config = dict(
    vocab_size=8192,
    hidden_act='gelu',
    norm='layernorm',
    norm_place='pre',
    positions='rope',
    rope_fraction=0.25,
    qk_norm=False,
    tie_word_embeddings=False,
    init_std_o=0.0,
    weight_decay=0.059,
    decay_shape='linear',
    batch_tokens=32768,
    max_seq_len=1024,
    train_tokens=125100000,
    dataset='wikipedia_en',
)
Each number is 128 + 32 x the weight over its row's rms, rounded and kept within 0 to 255. Layers, rows and columns count from 0. The size above them is the row's rms in percent of the matrix's.

# layer 2 attention key, 160x160, rms 0.203, rows 46-63, columns 0-79
size [100  97 109  95 105 105 107 110 109 107 103 111 104 105 110 112  97 104]
[[126 101 118 124 160 120 186  70 121 131 133 127  73 120 173 196  88 122 114 108 157 112 140 148  62 144 100 110 118 161 155  58 166 171  79  83 103 122  76  98 134 105 164 114 128  89 174 139 166 146 184 133 134 149 130 129 187 132  80 131 132  96 156  89 216 114 134 127 147 208 104 150  94 129 132 118 134 189 104  87]
 [ 84  75 138 128 114 174 163  70 133  77 128 177 153  71 155 137  84 122  67 196 107 102 142 108 128 159  74 182 175 101 116 194 156 106  83 124 121  88 129  94 138 136 155 120 157 141 100  74 136 125 136 110 146 153 122 168 133  72 114 101 128 139  97 163 158  97 135 133 136 133 165 126 130 134 121 148 180 112 110 164]
 [ 82 126 139 114  98 186 166 141 210 145 153 144 158 129 132 146 129 117 100 184 141 125  79  91 189  90 163 151 153 144 112  75 117 168 150  86  87 147 115 117  83  96 150 209 121 249 110  94 134 145 137  96 183 132 159  94 153 152  99  85  94 147  93 111 127 118 110 117 142 103 131  71 128 147 112 116 171 153 155  83]
 [ 94 115 174  60  92 121 125 110 137 106 146 163 160 115 127  77 182 120  97 139  92 173  97 133 125 116 233 101  75 106 157  93 144  94 100 187 117 164 112  91 180  91 147  91 127 165 158 190 150  98 153 125 174  67 125  88 135 143 101 150 108  77 125 142 134 189  68 118 160 143 159 148 171 140 110 127 160  76 115 142]
 [169 151 131 160 153 115 104 140 110 100 142 128  83  75 139 114 208 127 126  51 129 159 151 158 133 131 139 137 156 114 124  77 132 201 111 165 136  69 102 127  96 105 116 117 136 101 162  96 109 124  86 190 126  91 162  98 132 148 110  93 145 159 106 150 174  68  78 147 227 158  92  96 112  71  99  92 124 127 159 159]
 [154 136 106 119 136 152 163 129 126 149 139 136 117  60 177  93 114 113 141  90 123  72 160 101 108  90 139  73  94 148  86 100 156 144 104 170  92 123 128 134  87 134 100 151 138 182  92 114 163  83 192 148 142 107 113  43 128 185 121  93 143 114 130 122 167  97 121 131 180 121 148  93 146 150 106 126 121 118 111  96]
 [154 121 111  95 159 132 134 161 168 112 124 125 149  87 176  89 145 111 131 104 124 126 141 131 112 162 120  96 141 166 154 160 158 118 128  99  80 134  45 153 139  97 180 165 148 142 137 130 132 130 144 125 209 150 171 147 134 145 100 122 138 147 110 110  74 120 128 127  75  85 171 114 166 149 145 150  94 130 185 167]
 [ 89 124 184  99 104 105 111 129 134 136 119  81 164 165  58 105 100  99  84 126 110  93 123 126  71 126  76 137  80 139  96 112 171 188 128 157 104 131  97 185 135 103 154 111 162 146 122  73 127 159 152  83  77 121 193 115 115 168 149 118 160 123  84 190 144 105  88  93 163  94 106 116  96  97 144 142 131 108 156 104]
 [152  95  76 127 110 130 164 150  83 164 140 133 175 157 102 139 141 173  97  63  85  75 133 144 127 128  92 159  61 134 143 156 120 103 139 120 130 164  60 169 104 114 132 135 124  84 136  91 110 139 143 111 116 155 158  82  71 104 103 166  99 171 147  84 120 139  93 166  57 138 135 139 141 159 109 112 152 182 117 156]
 [167  95 101  99 147 134  77 174 121 148  89 162 150  79 165 158 162 140 106 132 120 150 156 143 155 189  81 105 122 125 113 111 156 102 127 123 189 124  72 143 118 124  63 123 170  81  86 114  82 177  98 118  96  61 191 146  80 101 116 117 139 131 174 143 156  78 166 110 103 159 112  80 143 119 125 159 148  96  55 169]
 [151  72 125 134 140 175 120 136 138 174  86 144 191 165 143  58 133 126 162 180 119 152 180 127 114 188 111 102 102  94 102 129 159  84  97 114 117 123 148  87 181  85 104  97  72 137 160 120 143  72 112 169 138 130 120 112  98 139 132 139  68 119 192 147 154 146 133 108  85 118  95 119 128 162 146 121 205 144 116 160]
 [147 194 146 182 162 123 166 145 175 132  87 169 154  92 158  15 101 207  80 153 166 100 155 144 177 105 122 109 122 121 155 125 147 149 127 107 147 148 147  84 110 111 125 181  99  93 160 171 113 105 137 124 116 136 113 151 144 131  91 153 132 118 156 114 152 138 169 136 144  86 126 105 101 149 177 150  97 136 122 126]
 [ 84 154  96 191 141 144 112 126 102 156 127 171 164  16 101 129 132 184 133 139 150 206 109 161 115 115 110 139 112 146 128  82 137 148 135 154  92 150 152 101 136 107 123 140 119  80 120 151 164 157 116 161 107 139 154 122 131 152 135 124 150 133 163 109 134 137 107 182 111 197  91 105 137  81 147 151 133 153 153 155]
 [103 124 115  99 123  97  51  92 143 134 112 152 149 138 200  73 216  85 170 121  78 120  95  67 115 149 136 145 108 202 134 134 145 129 153  60 128 171 122 128 138 138  95 134 162 170 141 135 171  96 108 124 135  88 124 113 135 168 175  61 119 100 159 113 114  94 101 149  68  94 118 142 136 157  94 107 134 111 111  80]
 [140 158 108 154 123 123 160 176 138 107 119 140 208 111  68  96 140 103  80  80 166 165 162  98 123 128 145  85  63 163 110  93 213 155 126 168 126  94 190 103 120 114 139 170 127 131 102 147 145 164 113 119 167 131 132 149 155  76 101  77 143 151 155 207  88 115 137 121 111  80 146 108 109 153 113  99 111 145 153 148]
 [ 81 140 167 147  92 161 158 127 120 102 140 137 145 121 124 106 212 101 128 170 102  99  86 160 124 161 108 134 110 137 144 184 124  60 112 140 124 110 129  75  90 121 133 114 171 139  70 155 132  68 124 127 111 109  66 141 148  97  97 151 104 132  95  90  90 112 111 105  84 179 128 110 138  97  26 148 157 169 163  60]
 [127 147 128 186 163 113 109 151 128 163 136 140  99  96 124 151 149 162 163 162 128 142 123 164 178 140 125 126 169 164 131 156 110 106 145 151 142 162 114 124 131 105  84 122  73  71 154 176 167 162 130 170 107 151 114  84 129 119 134 149 174 177  93 102 153 164 164 170 108 149 138 100 116 190 164 126 109  88 108 142]
 [144 126 135 157 138  87  77 104 101 158 165  72 102 106  87 108  93 125 185 127 189 150  85 143 151 130 111 105 153 218  87 106 119 120 115 119  81 162 117 111 149 136 149 100 177 130 100 135 152 116 199 112 144 175 164 132 129 132 200 143  97  80 137  93 117 136 132 151 136 127 113  89 142 177  88 149 114 151 144 138]]
# layer 2 attention query, 160x160, rms 0.22, rows 47-63, columns 0-79
size [101 115 110  98 103  96 107  99 104 108 111  99  94 109 109 107 104]
[[105 166 204 109  88 131 130 150 173 100 163 129 134 120 169  95  91 124  92  92 143 143 196  76 138 122 145  97 148 138 104 122 133 140 142 147 100 110 115 199 141 136 137 125  98 193 204 148 143 189  89 100 117 108 151 126 177 147 163 142 117 124 163 101 141 174 131  33 135 110 172 134 149 109 191 175 132 151 117 120]
 [112 121 192 132 120  83 126 114  49 168  94 135  66  99  97 143 113 127  66  87 131 183 140 175 144 139 130 188  92 149 135 151  66 123 136 160 157 167 168 178 142 111 157 127 105  92 108  97 121 101 123 177  91 113 194 157 140 101 195 116 132 139 144 169 113  83 131 134 154 101 125 139  82 151 155 135 119 133  98 105]
 [178 136 126  95 130 135 138 122 182 128 130 124 134 167 148 132 136 109 161 135 118 201 136 140 116  55 160 125 147 138 146 105 109 129 119 133 130 154 139 136 157 141 178 101  57 164 115  93  66 128 123  99  85 174 116  42 104  99 109 104 137 126 186 116 115 126  72 126 113 104 151 108 118  80  95 126 135  40 101 140]
 [140 154 168 124  77 112 179 120 122 104 126  97 166 118 120  97 119  83 151 139 135  96 131 122 124  93 133 102  93 109  81 168 133  81 131 119 114 120 111 169 134 127  64 108 142 180 158  86  97 149 167  66  89 159 134 148 127 134  75 162  89 109 152 144 135 117 141  77 123 130 112 132  22 229 110 173 155  96 146 126]
 [164 136 142 133 100 103  74 139 148  86 124 134 177 115 106 162 127 117 164  93  70 143 147 146 100 169 130 135 122 128  83 156 110 142 165 128 151  72 107 114 145 144 112  97 129 143 128  91  66 131 111 113 117 121  46 130 171  46 152 173 183 172 111 123 132 173 141 141  58 113  94  84  98 160 121 175 171 160 158  90]
 [ 95 114 116 155 128  67 162 110 131 132 102 160  95 158 122 134 123 163 182 119 171 162  87  85 159 127 115 154 146 122 130  78 143 137  99 151 117 110 134 156 155  96  65 155 131  93  53 155 142 114 138 162 150  93 109 140 122 119 140 180 153  96 162 191 159 132  99 152 123  36 146 137 112 154 172 168 170 131 178 173]
 [162 135  89  91 135 132 122 112 119 164 137 107  79  81 128 151 133  67  70 112 127 147 130 122 157 162 141  90 144  87 163 144 145  98 139 177 118 116 129  62 154 108 138  83 138  93 131 182 109 133 107 148 130  86 168 183 121 123  58 137 184 110  95 102  76 111  59  94 157 123 126  84 134  78 121 133 148 105  69  81]
 [123 124  82 150 128 191 124 100 129 146 118 147 136 106 174 156  85 103 153 159 124 142 127 164 140 147 137 137 132 151 112  97 184 128 156 106 135 128 152 126 158  90 215 168 165  90 100  80 132 148 124 169 110 138 111 159 165 151  64 119  77 100 111 165 192 113 149  82 147 105  93  92 119 192 141 130 133  47 104  76]
 [145 108 107 134 122 160  62 119  71 133 124 164 127 122  87 100 175  91 129 121 104 107 102  74 134  69 160 118 134 109 118 147 125 119  92 102 112 109  93 122 108 116 100 135 184 204  89 142 132 129 137 136  94  98 105  84 101 121 103 189 103 112 189 113 155 144 128 111 171 157 129 148 168  89 203 125 121 144 101 144]
 [115 166 133 124 170 100 168  80 169 132 173 177  96  79  97 151  94 118 100  87  97  98 165 176 134 146 152 120 162 138 167 105 163 177 189 167 156 187 131  81 121 146 141 132  94 135 125 135  78 110 180 102 139  72  32 111 151 128 116  94  94 147 151 134 129  95 118 132  88 178 116 121 120 150 130 101 136 171 111 132]
 [174 116 155 149 131 169 117 128 143  70 115 166  71 122 119  96 170 173 160 105  46 117 136  83 124 175 150  71 114  75 154  93 156 137 178 135 112  90 174 113 140 171 159 112  78 142 150 142 132 120 120 130 127 101 151  77  81 162 191  99 120 123 131 135  86 137 123 166 168  88 147  82 129 160 101  91 120 121 145 231]
 [116 103  94  93  94 130 157 126  99  72 135 155 111 133  66  93 147  96 164  98 136 133 135 144 151  98  74 108 131 155 149 153 177 137 127 102 114 138 156  66 145 118 139 104  76 178 149 153 149 115 113 148 152 124  73 127 105 132  88 122 102 132 133 122 174 145 128  97 113 148 126 152  65 132  94 162 147 107 205 147]
 [ 86 189 187 125 187 182 214  80 180  97 115  81  92  28 135 104 116 146 111 132 117  74 133 133 157 108 136 156 106 108 133 170 124 153 132  92 171 122 103 140 110  54 121 121  96 142 152 132  74  93  89 198 127 135 155 102  55 155  97 160 142 118  99 132 164 109 159 133 157  96 142 112 223 130 169 130  98  67 140 146]
 [ 84  94 133 140 134 119 135  99 116 165 108 160 165 155 136 199 131 107  99 159  75 108  95 136 146 109  74 156 141 136 137 140 155 142 129  76 148 134  88 100  81  74 118 146 122 155 138  61 203  59 130 129 114 145 141 193 154 139 127 106 136 117 142 169 114 144  94 133  77 130 152  88 102 158 196 160  82 165  86 154]
 [141  73  87 123 132 133 121 141 118 124 126 112 132  69 129 213  93 113 178 100 157 137  97 108  87 145  60 109 100 123 165 176 167 103 104 157 165 130  72 116 133 114 159 107 155  77 124 193 108 185 143 153 153 142 169 134 123 154 167 169 127  78 157 103 106 118 153 187 151 115 112 110 148  99  68 137 143 179 103 147]
 [ 96 104 126 185 156  97 122 175 158 111 167 151 146 157 134  35 136 106 132 133  85 129  85 117 112 107 125 102 123 133 136  86  49 154 122 155  78 131 173 124 153 174 146 148  57 134 153  89 136 178 120  84 146 164 102  97 112  71 112 102 111 123 133  87 103 132 129 120 120 122  62 171 150  93  85 135 160 104 203 185]
 [121 146 128 129 140  45  92 139  73 104 157  84  98 106 148  65 112 150 118 117 132 114 177 118 184 126 115 188 123 141 141 112  62 147 138  88 165 171 133 166 121 146 139  51 125 120 121 156  74  73  43 135 155 106  86 173 139 192 108  52 133 104 121 156 148 135  57 155 130  60 116 174 146 105 116 124 142 181 150 222]]
# layer 2 attention value, 160x160, rms 0.245, rows 32-56, columns 0-79
size [ 97  99  99 106  94 101  96 102 113  99  95  95 104  93 114 100  96 108 101  98 110  98  97  85  99]
[[131  81  99 105 108  40 111 109 135 154  86 132 186 121  92 138 149 105  98 113 142 129 166 149 101 126  94 108 173 156 124 104  94 154 133 139 143 119 115 107 114  96 143 148 168 179  91 170 158 151 114  99 178 144 106 182 145 117  71  63 149 118 126  57  82 160 119 152 122 152 167 148 125 142 136 143 157 120 145 231]
 [124 138 108 115 146 107 102 149 112 146  87 181 142  91  79 118 119 162 123 128  85 152 138 153 142 132 134 131 125 132 100 167  99 107 159  86 118  99  73 168 130 120 178  96 187 150 143 113 167 144 143 104 175 105 131 157 118 125 121 135  42 134 140 123 131 206  94 135  89 129 120 114 168 138 165 110 182 121  71 106]
 [147 141 110 145  81 109 114 181  71 146 136  78 121 146 174 107 108 160 146 113 103 154 127  95 167 138 235 164 122 176 119 195 138 149 127 101 132  68 119 148 109 141 144 152  92 170 111 126  87 167 152 116 149 226 141  89 155 181 139 160 116 123 144 136 202 111 157 111  83  74  89 114 177 155 109 125 106 143  95 106]
 [156 107 116 175 137 191  85 139 149 118 152 105 100 136 136 136 115 134 125 131 122 204 107 152 126 146 174 133 200 135 115 165 128  80 106 105 149 133 135 163 103 133 122 145  62 121 132 109 120 158 132 153 155 108 184 177  76 131 125  73  90 107 149 146 133 135 104 147 118 136 114  64 172 180 142 179  34 186 149 165]
 [ 78 149 126 123 171 161 121 135  44 169 154 178 117 134 166  78 109 146 137 137 192 107  85 146 145 129 118 126 148 122 104 140 131 160 161 114  98 146 111 103 107 123 163 133 117 126  59 109 148 100 136 112  90 108 184  90 157  95 131 123 134 101 151 150 127 114 102 155 152 171 159 118 141 134 159 180 143 127 120  95]
 [164 151 131  93 170  96 149 181 171 164 126 156 154  77 112  83 115 110  95 186 135 149 173 161  87 113  81 116 125 100 143  41 127  82 148 176 140 104 145 170 152 149 114 137 114 110 112  88 166 110 171 111 108 129 169 108 120 138 164 157 117 101 140 110 179 175 164 158 169 103 172 107 134 138 161  72 152 125 111 149]
 [126 144 105 105 157 101 157  68 124 165 176 146 186 134 142 139 106 152 100  55  87  52 146 106 145  99 177  96  93 143 115 128 123 171 107 177 154 186 120 140 143  78 101  98 172 104 126 111 155 103 132 204 160 104 156 151  97 116 149 134 117 113 140  88 143 149 112 200 128 145 157  92 127 117 196 144 126  51  93 135]
 [ 90 107 222 116 137 118 165  89  88  85 172  93 148  84 123  99 164  68 102 125 144 135 106  47 120 172 123 104 160 224 111 135 108 181  99 123 149 119 110 100 117 101 126  95 183 126 122 172 144 156 132 122 190  70 114  67 152 156 119 142 149 114 185 178 140 109  87 102 110 111 137 125 100  85 135  76 124  93 145  74]
 [ 67 140 107 112 115  99 153 134 111 150 161 123 121 121 174 146 142 145 147 141  96 105 200 156 133 117 103  94 156  93 109 129 166 191 110 118 100 100  94 118 130  60 157 145  69  82  83 113  86 124 113 140  56 151 121 148 143 178  85 138 158 163 187 145 100  83 127 128 142 137 109 124 149 101 162 150 130  76 114 159]
 [154 124 148 112 129  77  89 115  96  98 159 134  99 202 166 134 160 109 170 143 154 107 151 129 107  92  70 185 177 165  86 112 149 128 132  97 181 106 155 155 113  80 187 224 145 153  98 121 158 119 156 119 157 175 139 116 117 182 133  99 115 148 106 121 117 158 131 139 125 172 163 141 108 117 163 136 130 104  74 111]
 [113 122  90  96 155 169 113  99 120 136 151 158 153 148 164  93 103 138 122  92 152 205  79 141 143 145 111  79 158 144 183 163 125 136 133  82 140  83 150 148 138 108  51  90 140 182  38 148 124 158  99 155 180 145 134 117 143 136 164 109 187 148 124 174 167 117 104 121  73 140  76  95 120 140 123 136 112  73 129  63]
 [121 109 116 122 150 130 122 116 133  80 156  61  87 168 122  44 116 112 107 165 111 195 141  98 114 112 123  76 138  87 182 120 152 106  61 126 142 151  99 160 152 107  56 157 123 100 158 126 159 177 158  72 111 170 109 165 171 121  73 131 107 117  93 154 125 137 103 112 148 165 131 172  95 132 102 176  60 120 110  62]
 [127 127 124 128 156 104 147 167 148 101 167 164 146 150 142  79 173  92  93  88 121 144 136  72 177  86 142  86 152  78 169 125 129 112 146 111 152  99 101 122 112 141 105 196 142 110 108 132 129 135 104 121 114 139 133 105 108  38 150 120  71 193 130 133  88 127 120  62  83 142 126 132 186 133 142  85 161  96 128 127]
 [ 74 201 148 105 120 167 119 139  89  94 100 166 166 133 116 184 144  92 139 139 137 131 111 112 181 143 112 151 119 194 152 151 141 136  84 125 131  64 157 107 150 144 130 151  75  96 100  79 185 168 145 136 150 144 174 165 142 147 136  93 134 110 111 129 100 113 141 168 124  95 181 138 118 133  71  82 124 168 116 118]
 [101 145 122 108 136 165 147 172  32 159 109 104 154 153  93 154  93 137  91 120  66 135 147 137  41 102 169 146 166  87 135 156 115  77  98 171  91 137 163 157 148 121 150 116 119  62 149 134 173 148  77 176 130  89 199 163 115 131 131 189 151 116 118  77 124 129 116 136 115 156 156 103 129 121 157 164 176 124 137 105]
 [143  93 134 160 114  79 116 110  94  91 102 117 142 118 137 154 112 201  42 100 114  59 186 153 168 178 107 155 130  87  97 135 156 123 170 104 124 170 132 133 120  86 157  72 202 132 122 122 132 169 153 146 155 134 126 153 157 119 132 154 178 111 127 149 169 151 158 176 144 160 164 107 133 155 162  85  98 166 120 161]
 [126 204 171 166 109  84 102 104  83 152  79  98 162 172 123 166 215 113 133 184 142 196 167 159 121 137 151  78 143 133 120 103 173 103  87 105 116 120  99 133 139 133 128 187 151 140 137 135 109 153 144  89 117 204 173 121 121 160 145  99 136 144 170 127 152 106 124 103  72 115  77 123 154 126  85 162 210 143 134  76]
 [133 116 135 107 139 171 118  99 204 134 134  83 131 163 140 210 159 144 109 138 129 115  96 137 112  98 133 141 160 142 129 164 198 146 169 133  87 153 105 128 159 165 126 164 150 158 129 115 152  40 169 125 119 165 131  99 103 115 167 116 116 166 161  64 130 147  55 148 166 169 108  98 176 100 144 116 133 111 143  83]
 [135 152  84 162 138 120 137 121 120 164 124 105  70 115 111  94 135  75 102  98 132 135 109 154 153 136 104 167  84 127  93 132 139 101 102 191  88 127  36 213 133 130  88 140 146 145 119 146 149 128 123 195 160 106  95 105 105 101 121 200 171 179  89 154 177 142 108 137 138 221 121 144  68 112 143 168 134 153 104  98]
 [160 147 138  75  93 113 100 147 152  70 153  71 140  93 152 152 174  90 151  82 129 114 161 173 140 148 141 153 130 127 122 134 136 113 113 122 167  99 122 196 123 140  91  88  82 168  95 166 113 124  94 130  62 142 109 102 176 180 151 125 158 109 176 135 130 128 100  68 172 117 170 111  89 168 120 135 143 124 122  50]
 [152 105 127 157 138 153 156 131 124 144 122 118 220 114 109 127 114 134 173 217 138 129 157 177 162 191 117 173 158 104 137  97 111 132  90 153 115 142  52 121 114 165 108 120 121 180 138 170 147  87  91 120 143 155 153 152 137  50  80 150  90 166 128  33  94  86 145 113 144  98 130 154 152  87  52  97 158 138  99 157]
 [121 144 175 126 128  97  89 106  99 147  82 139 117  80 119 102 112 101 121 110 122 160  90 136 122 115  60 144 162 141 152 110 161 141 221 119 134 165 142 138 134 107 143 170 159  59 107 153 129 147 140 156 124 172 147 154  84 168 160 129 151 138 121 128 139 153  64 116  94 105 157  93 134  63 114 175 112 140 157 138]
 [191  87 153 116 132 135 104 134 147  90 132 149 127 141 152  75 141 122 117 147 109 151 145 139 151 133 114 100  49 111 160 149 104 140 147 152 143  90 109  59 123  52 115 137 120 104 167  89 148 122 101 118  82 138 101 163 133 125  82 107 119 129 138 138 145 110 102 104 147  96 163 109 118 176 166 192 163 123 130 128]
 [109 129 166 133 126 104 136 124 138  85 105  89  91 118 122 152  91 113 130 129 166 109 124 147 183 190 173 163 127 184 120 125 116 169 108  82 162 141  78 155 167 104 168 115 100 143 183 116 122 130 147 104 120 146 123 154 118 158 133 134 145 153  70 164 102 146 103  70  44  79 157 134 130 141  94 134 127 137  96 103]
 [131 148 157 114 175 125 109  80 103 157 138 125 109 169 155 142  91  92 119 136 160 155 122 134 148 104 170 164 112 121  76 106 111 147  99  75 110 148 158 180 101 168  90  82 143  46  99  61 165  93 141 109 123  76 154 137 136 111  87 102 161 139 160 127 144 153  96  93 113 126 113 117  88 119 107 149 161 211  74  84]]
# layer 2 attention output (transposed), 160x160, rms 0.223, rows 32-56, columns 0-79
size [ 91  88  95  95  79  91  93  91 102  92  85  91  94  91 101  91  79  96  92  86 103  85  85  82  88]
[[138  96  78 127 104 116 166 128 187 128 106 156 125 101 151  91 101 135 102 163 104 133 114  82 143 111 134  78 142  89 146 100 128 161 131 173 116 133 121 115 120 112  96 126 156 120 197 200 104 123 138  92  79 198 103 139 141 114 132 121 137  69 102 182 103  54 128 123 101  67 136 112  68 109 169 111 123 138 121 127]
 [141  65 114 113 121 192 141  86 120 149 170 115 203 178 144 158 165 110 105 133 113  98 134  78 125 170 111  73 114 142 156 111  99  94 105 147  97 150 124 159  90 122 151 127  84  89 101 151 128 129 113 123 183 162 137 163 150 119 108 147 163 126 135 177 142  68 181 159 119 119 161 108 183 105  90 134 172 138 110 119]
 [145 136 122 135  89 101 136 134  77 132 164  69 118  92 145 119 155  90 175 114  73 150 143 147 159  55 103 149 124 136 122 127 167 103 138 134  63 171 104  67 195 105  91 131 120 136 148  85 102 107 118  67 141 140  92 130 111 127 115 141 182 136 101 115 164 144 143 149 136 132 141 100  71 103  95 107 154 105 165 162]
 [151 136 107  81 134 192 109 143 121 121 137 153 156 118 149 145 102 131 178 128  87 161  98 143 149 105 154 144 162 139 151 127 155 175 172 103  98 145 201 130 199 126 150 109 128 161 118 149  96 127 121 139  77 145 112 152 135 136 159 149 136 127 110 126 190 127 210 166 127 137 118 111 102 150  98 137 212  93  91 135]
 [179 109 112 133 136 109 113 118  91 144 120 117 127 148  70 139 155  92 155  59 148 120 103 128 146  94 125  50 168 143 133 133 172  81 143 150 160 150 105 120 133 161 146 135  99 123  96 126 113 127 133 115 179  95  59 125 107  93 115 105 105 143 113 157 158 177 118 120 131 167 157 135 128 158  88  60 176 133 128  66]
 [ 99  47 182 109 101 118 140 123 142 140 113 144 110 150  73 159 159  97  37 144 104 128 155 125 126 122 120 153  61 157 129  88 100  92  84 136  84 128 117 127  71  88  68  84 117 131  99 140 121 118 125 146 179 138  46  81 119 102 177 183  30 175  92 152 131 132 129 142 136 191  98 130 177 141 151 143  67 139 136 133]
 [137 133 142 112 104 124 214 107 155 141 113 168  68  99  89 162  76 185 170 156 142 147 168 124 118 186 183 123 147 131 175  97 103 104 116 173 147  93 187 158 136 118 108 169 130  92 162 133  77 180 141 133  51 158 175 118 101 100 156 118 108  85 129 109 119 179  85 146 166  98 123 153 163 161 110 137 190 108 106  95]
 [102 167  73 161  93  55 145  78 100 115 136 131 110 125 109 108  86 133  96  70 166 137 139 102 139 119 159 183 106 107 153 159  78  96 107 137 118 109 153 103 108 144 165 145 124 130 161 158 143  94 153 133 102 167 110 166 121  99  49 101 155 146 136 121 139 139  69  67 174  80 126 154 128 147  99 157 152 197 159 120]
 [ 96 132 168 132 147 129 125 108 111  90  74 140 135 120 193 105 154 135  93  86 137 155 135 115  99 166 131 128 154  88 139 168 112 111 121 147 105 156 154 195 149 137  96 128 132 158 152 150 140 146  92 136  85 138 146  91 117 160 182 107 109 127 108 172 115  91 133 138 125 112 160 164 144 154 136  60  81 108 138  18]
 [134 158 153 104 132  72 181 141 125 141 118 131 175 151 126 126 155 136 123 103 134 139 127 160 161 162 141 212 124 155 136 114  50 119 140 144 100 128 121  94 172 149  81 140 190 237  76 130 149 102  53  66 120 126  71 146 119 136 164 100 116 132 163 120 127 101 112  91 136 151  87 107  98 134  99  98 151 193 156  94]
 [119 202 139 129 146 112  95 177 116 107 152 131  94 134 117 138 132 101 119  82  77  82 163 147 135 122 143 145 108 146  57 150 173  37 208 112  74 154 144 154 144 150 155 123 108 166  85  66  89 165 142 150 111 140 113 198 196 116  88 163 120  84  71 109  88 115 144 107 132 166 145  86 131 136 103  87 139 148 111 126]
 [130  96 128 118 119  85 148 171  91 144 125 156 124 140 168  63 138  90 170 115 116 146 140 145 129 111 132 152 138 105  81 162  72 110 143 114 184 132 193 165 171 155 151 173 108 141 139 124  93 154 187 107  94  58 141  91 119 121 121 231 135  87  85 105  93 168 108 128 150 150  96 133  72 113  99 167 152 100  98 130]
 [ 77 142 121  82 134 121 130 131 187 142 117 155 126 159 128 103 100 122  59 127 108 111 163 153  77 170 100 111 109 158 177 128  87  84 100  84 136 138 104 141 135 118 140 142 159 187 104 193 133 169 110 132 162 106  40 170 200  96 108 204 134  97 139 132  94 112  91 142  73 105  83 171  78 132 140 115 116 144 144  88]
 [165 154  74 109 138 133  93 176 189  85 114 104 184 123 114 122 121 209 169 195 132 122 105 127 116 109 186 122 108  92 110 127 117 136 120 143 122 206 129  72 142 127  93  28 157  90 151 116 147 163  83 116  97 162  88 142 169 120 145 136 152 156 133 178 125 132 116  79 110 126 159  73 151  85 178 134 155 112 158 106]
 [131  87 100 120 106 100 106 139 119  68 115  68 144  99 131  98 140 150 180 191 102 138  87  84 158 115 161 124 181 190 170 128  59 135 167  85 160 134 102 119 132 124 130 117  62 152 143  92  61  83  98 153 134 159 112 112 110 134 129 158  96 141 130  93 169 129 132 110 138  79 119 118 121 142 102  87 129  44 113 146]
 [183 107 122 111 157 189 152 132 113 159 120 127 116 134 119 135 125 139 173 156 150 133 124 138 143 156  84 101 113 144 129 122 142 129 103  98 110  89  95 116 107 187 124 107 147 105  77  99 135  75 158 109  93 206 132 106 146 124  83 114 144 191 166 149 167 169 157 199 142 106 134 145 123  98  38 140 110 110 143 128]
 [133 122 136  47 203 152 137 145 103 106 128 124 159  96 180 123  80 117 128 162 179  74 165 123 115 152  82 149  92 125  88 182 127 138 223  89  77 144 131 127 147 121 107  78 191 125 101  91 188  73 141 122 141 141 129 171 143 103  67 102 150 108 122 177 151 113 180 144 150 164 136 121 127  54 120 100 161 128 122 154]
 [200  94 136 173 170 163 124 124 194 136 120 129 160  99 181 141  98  72 113 141 184 136  85  81 120 121 140 121 126 179 105 102 104 148 143 130  87 106 142 117 134 126 145  92 139 116 201 144 214 127 106 170 167 141 131 106 110  85 107  85  88 128 171 111 101 121 138 149 123  90 112 147  98 169 103  57 117  92 144 153]
 [157  54 123  76 129  89 156 154 105 119 144 151  94 154  67 127 117 200 119 128 139 139 160 130 100  90  76  80  83  68 129 186 126  98 144 146 147 153 158 140 162 138 192 139  88 123 144 165 122 134 148  51 153 131 180 113 114 108 159 134  73 118 171 179 138 115 140  84  99  96 111 136 190 120  50 152 122 128  79 148]
 [120  70  83 127 106 132 122 102  74 123  81 168 104 185 164 143 116  68 102 125 122 117 113 192 134 139 139 101 137  84 118 204 108 107 145 153 117 109 107 101 139 135 143  98 106 177 121 154 186 123 127  86 167 146 187  94 138 152 113 141 141 150 162 168 175  93  78 117 182 166 165  97 167 138 131 183 111 120 173 119]
 [147  75 131 124  99 120 109 116  99 150 132 135 108 195  76 167 115 123 124 146  83 123 109 137 148 123 151  78 106  92 123 169 106 156  83 123 176 155 153 124 101 142 169 166 180 125 113  94 174 114  89  91 119  85 152 134 131  98 105 103  78 140 139 128  76  65 149 139  88 139 117 150 198  98 165 123 103 134 138 112]
 [110 168  95  99 126  55 153 110 154 105 149 169  82 149 164  99 133 161  80 144 176 165 132 132 110 150 160 139 104 175 142 135 187 107 110  69 148 142  77  83 145 143 120 124 154 115  95 200 161  47  92 160 128 140 110 134 137 114 133  67 119 101 133 131 156 135  89 161 164 124 168 139  80 139 147 167 142 141 182 102]
 [135  99 149 100  87  95 120 111  73 139 119  93 120 116 144 101 162 128 108 119 126 123 199 149 205 117 111 111 129 174  74 177 172  90 157  97 170 166  88 191 183 107 121 136 147 111 144 156  84 139 136 154 128 112 147  89 118 105 196 115 144 126  99 199 136  74  57 214 136 115 155 103 149 115 157  76 145 150 117 149]
 [156 116  87 143 116 135 120  76 137 122 113  94 182 108 170 114 158  97 134 124 102 156 162 161  88  75 128  85 135 152 130 146 144 102 126 171 154  94  87  58 121 135 144 171 151 123 139  53  69 117 206 154 157 106 107 123 141 111 114 167 172 110 135 138 152 160 118 142 176 126 178 129  94  94 173 108 170 107 120 177]
 [ 85 109 117 118 106 166 126 122 103 154 119 191 127 150 140 131 116 158 154 115 154  47 135 111 164 120 131 118 116 110 173 166 112  71 135  74 145  82 109 104 140 154 156 137 167 232 124 107 132  35  96 166  90  55  76 115 166 127  80 109 154 144 149  93 112 152  79 138 141 148 172 101 115 137 132 115 164 140  98 178]]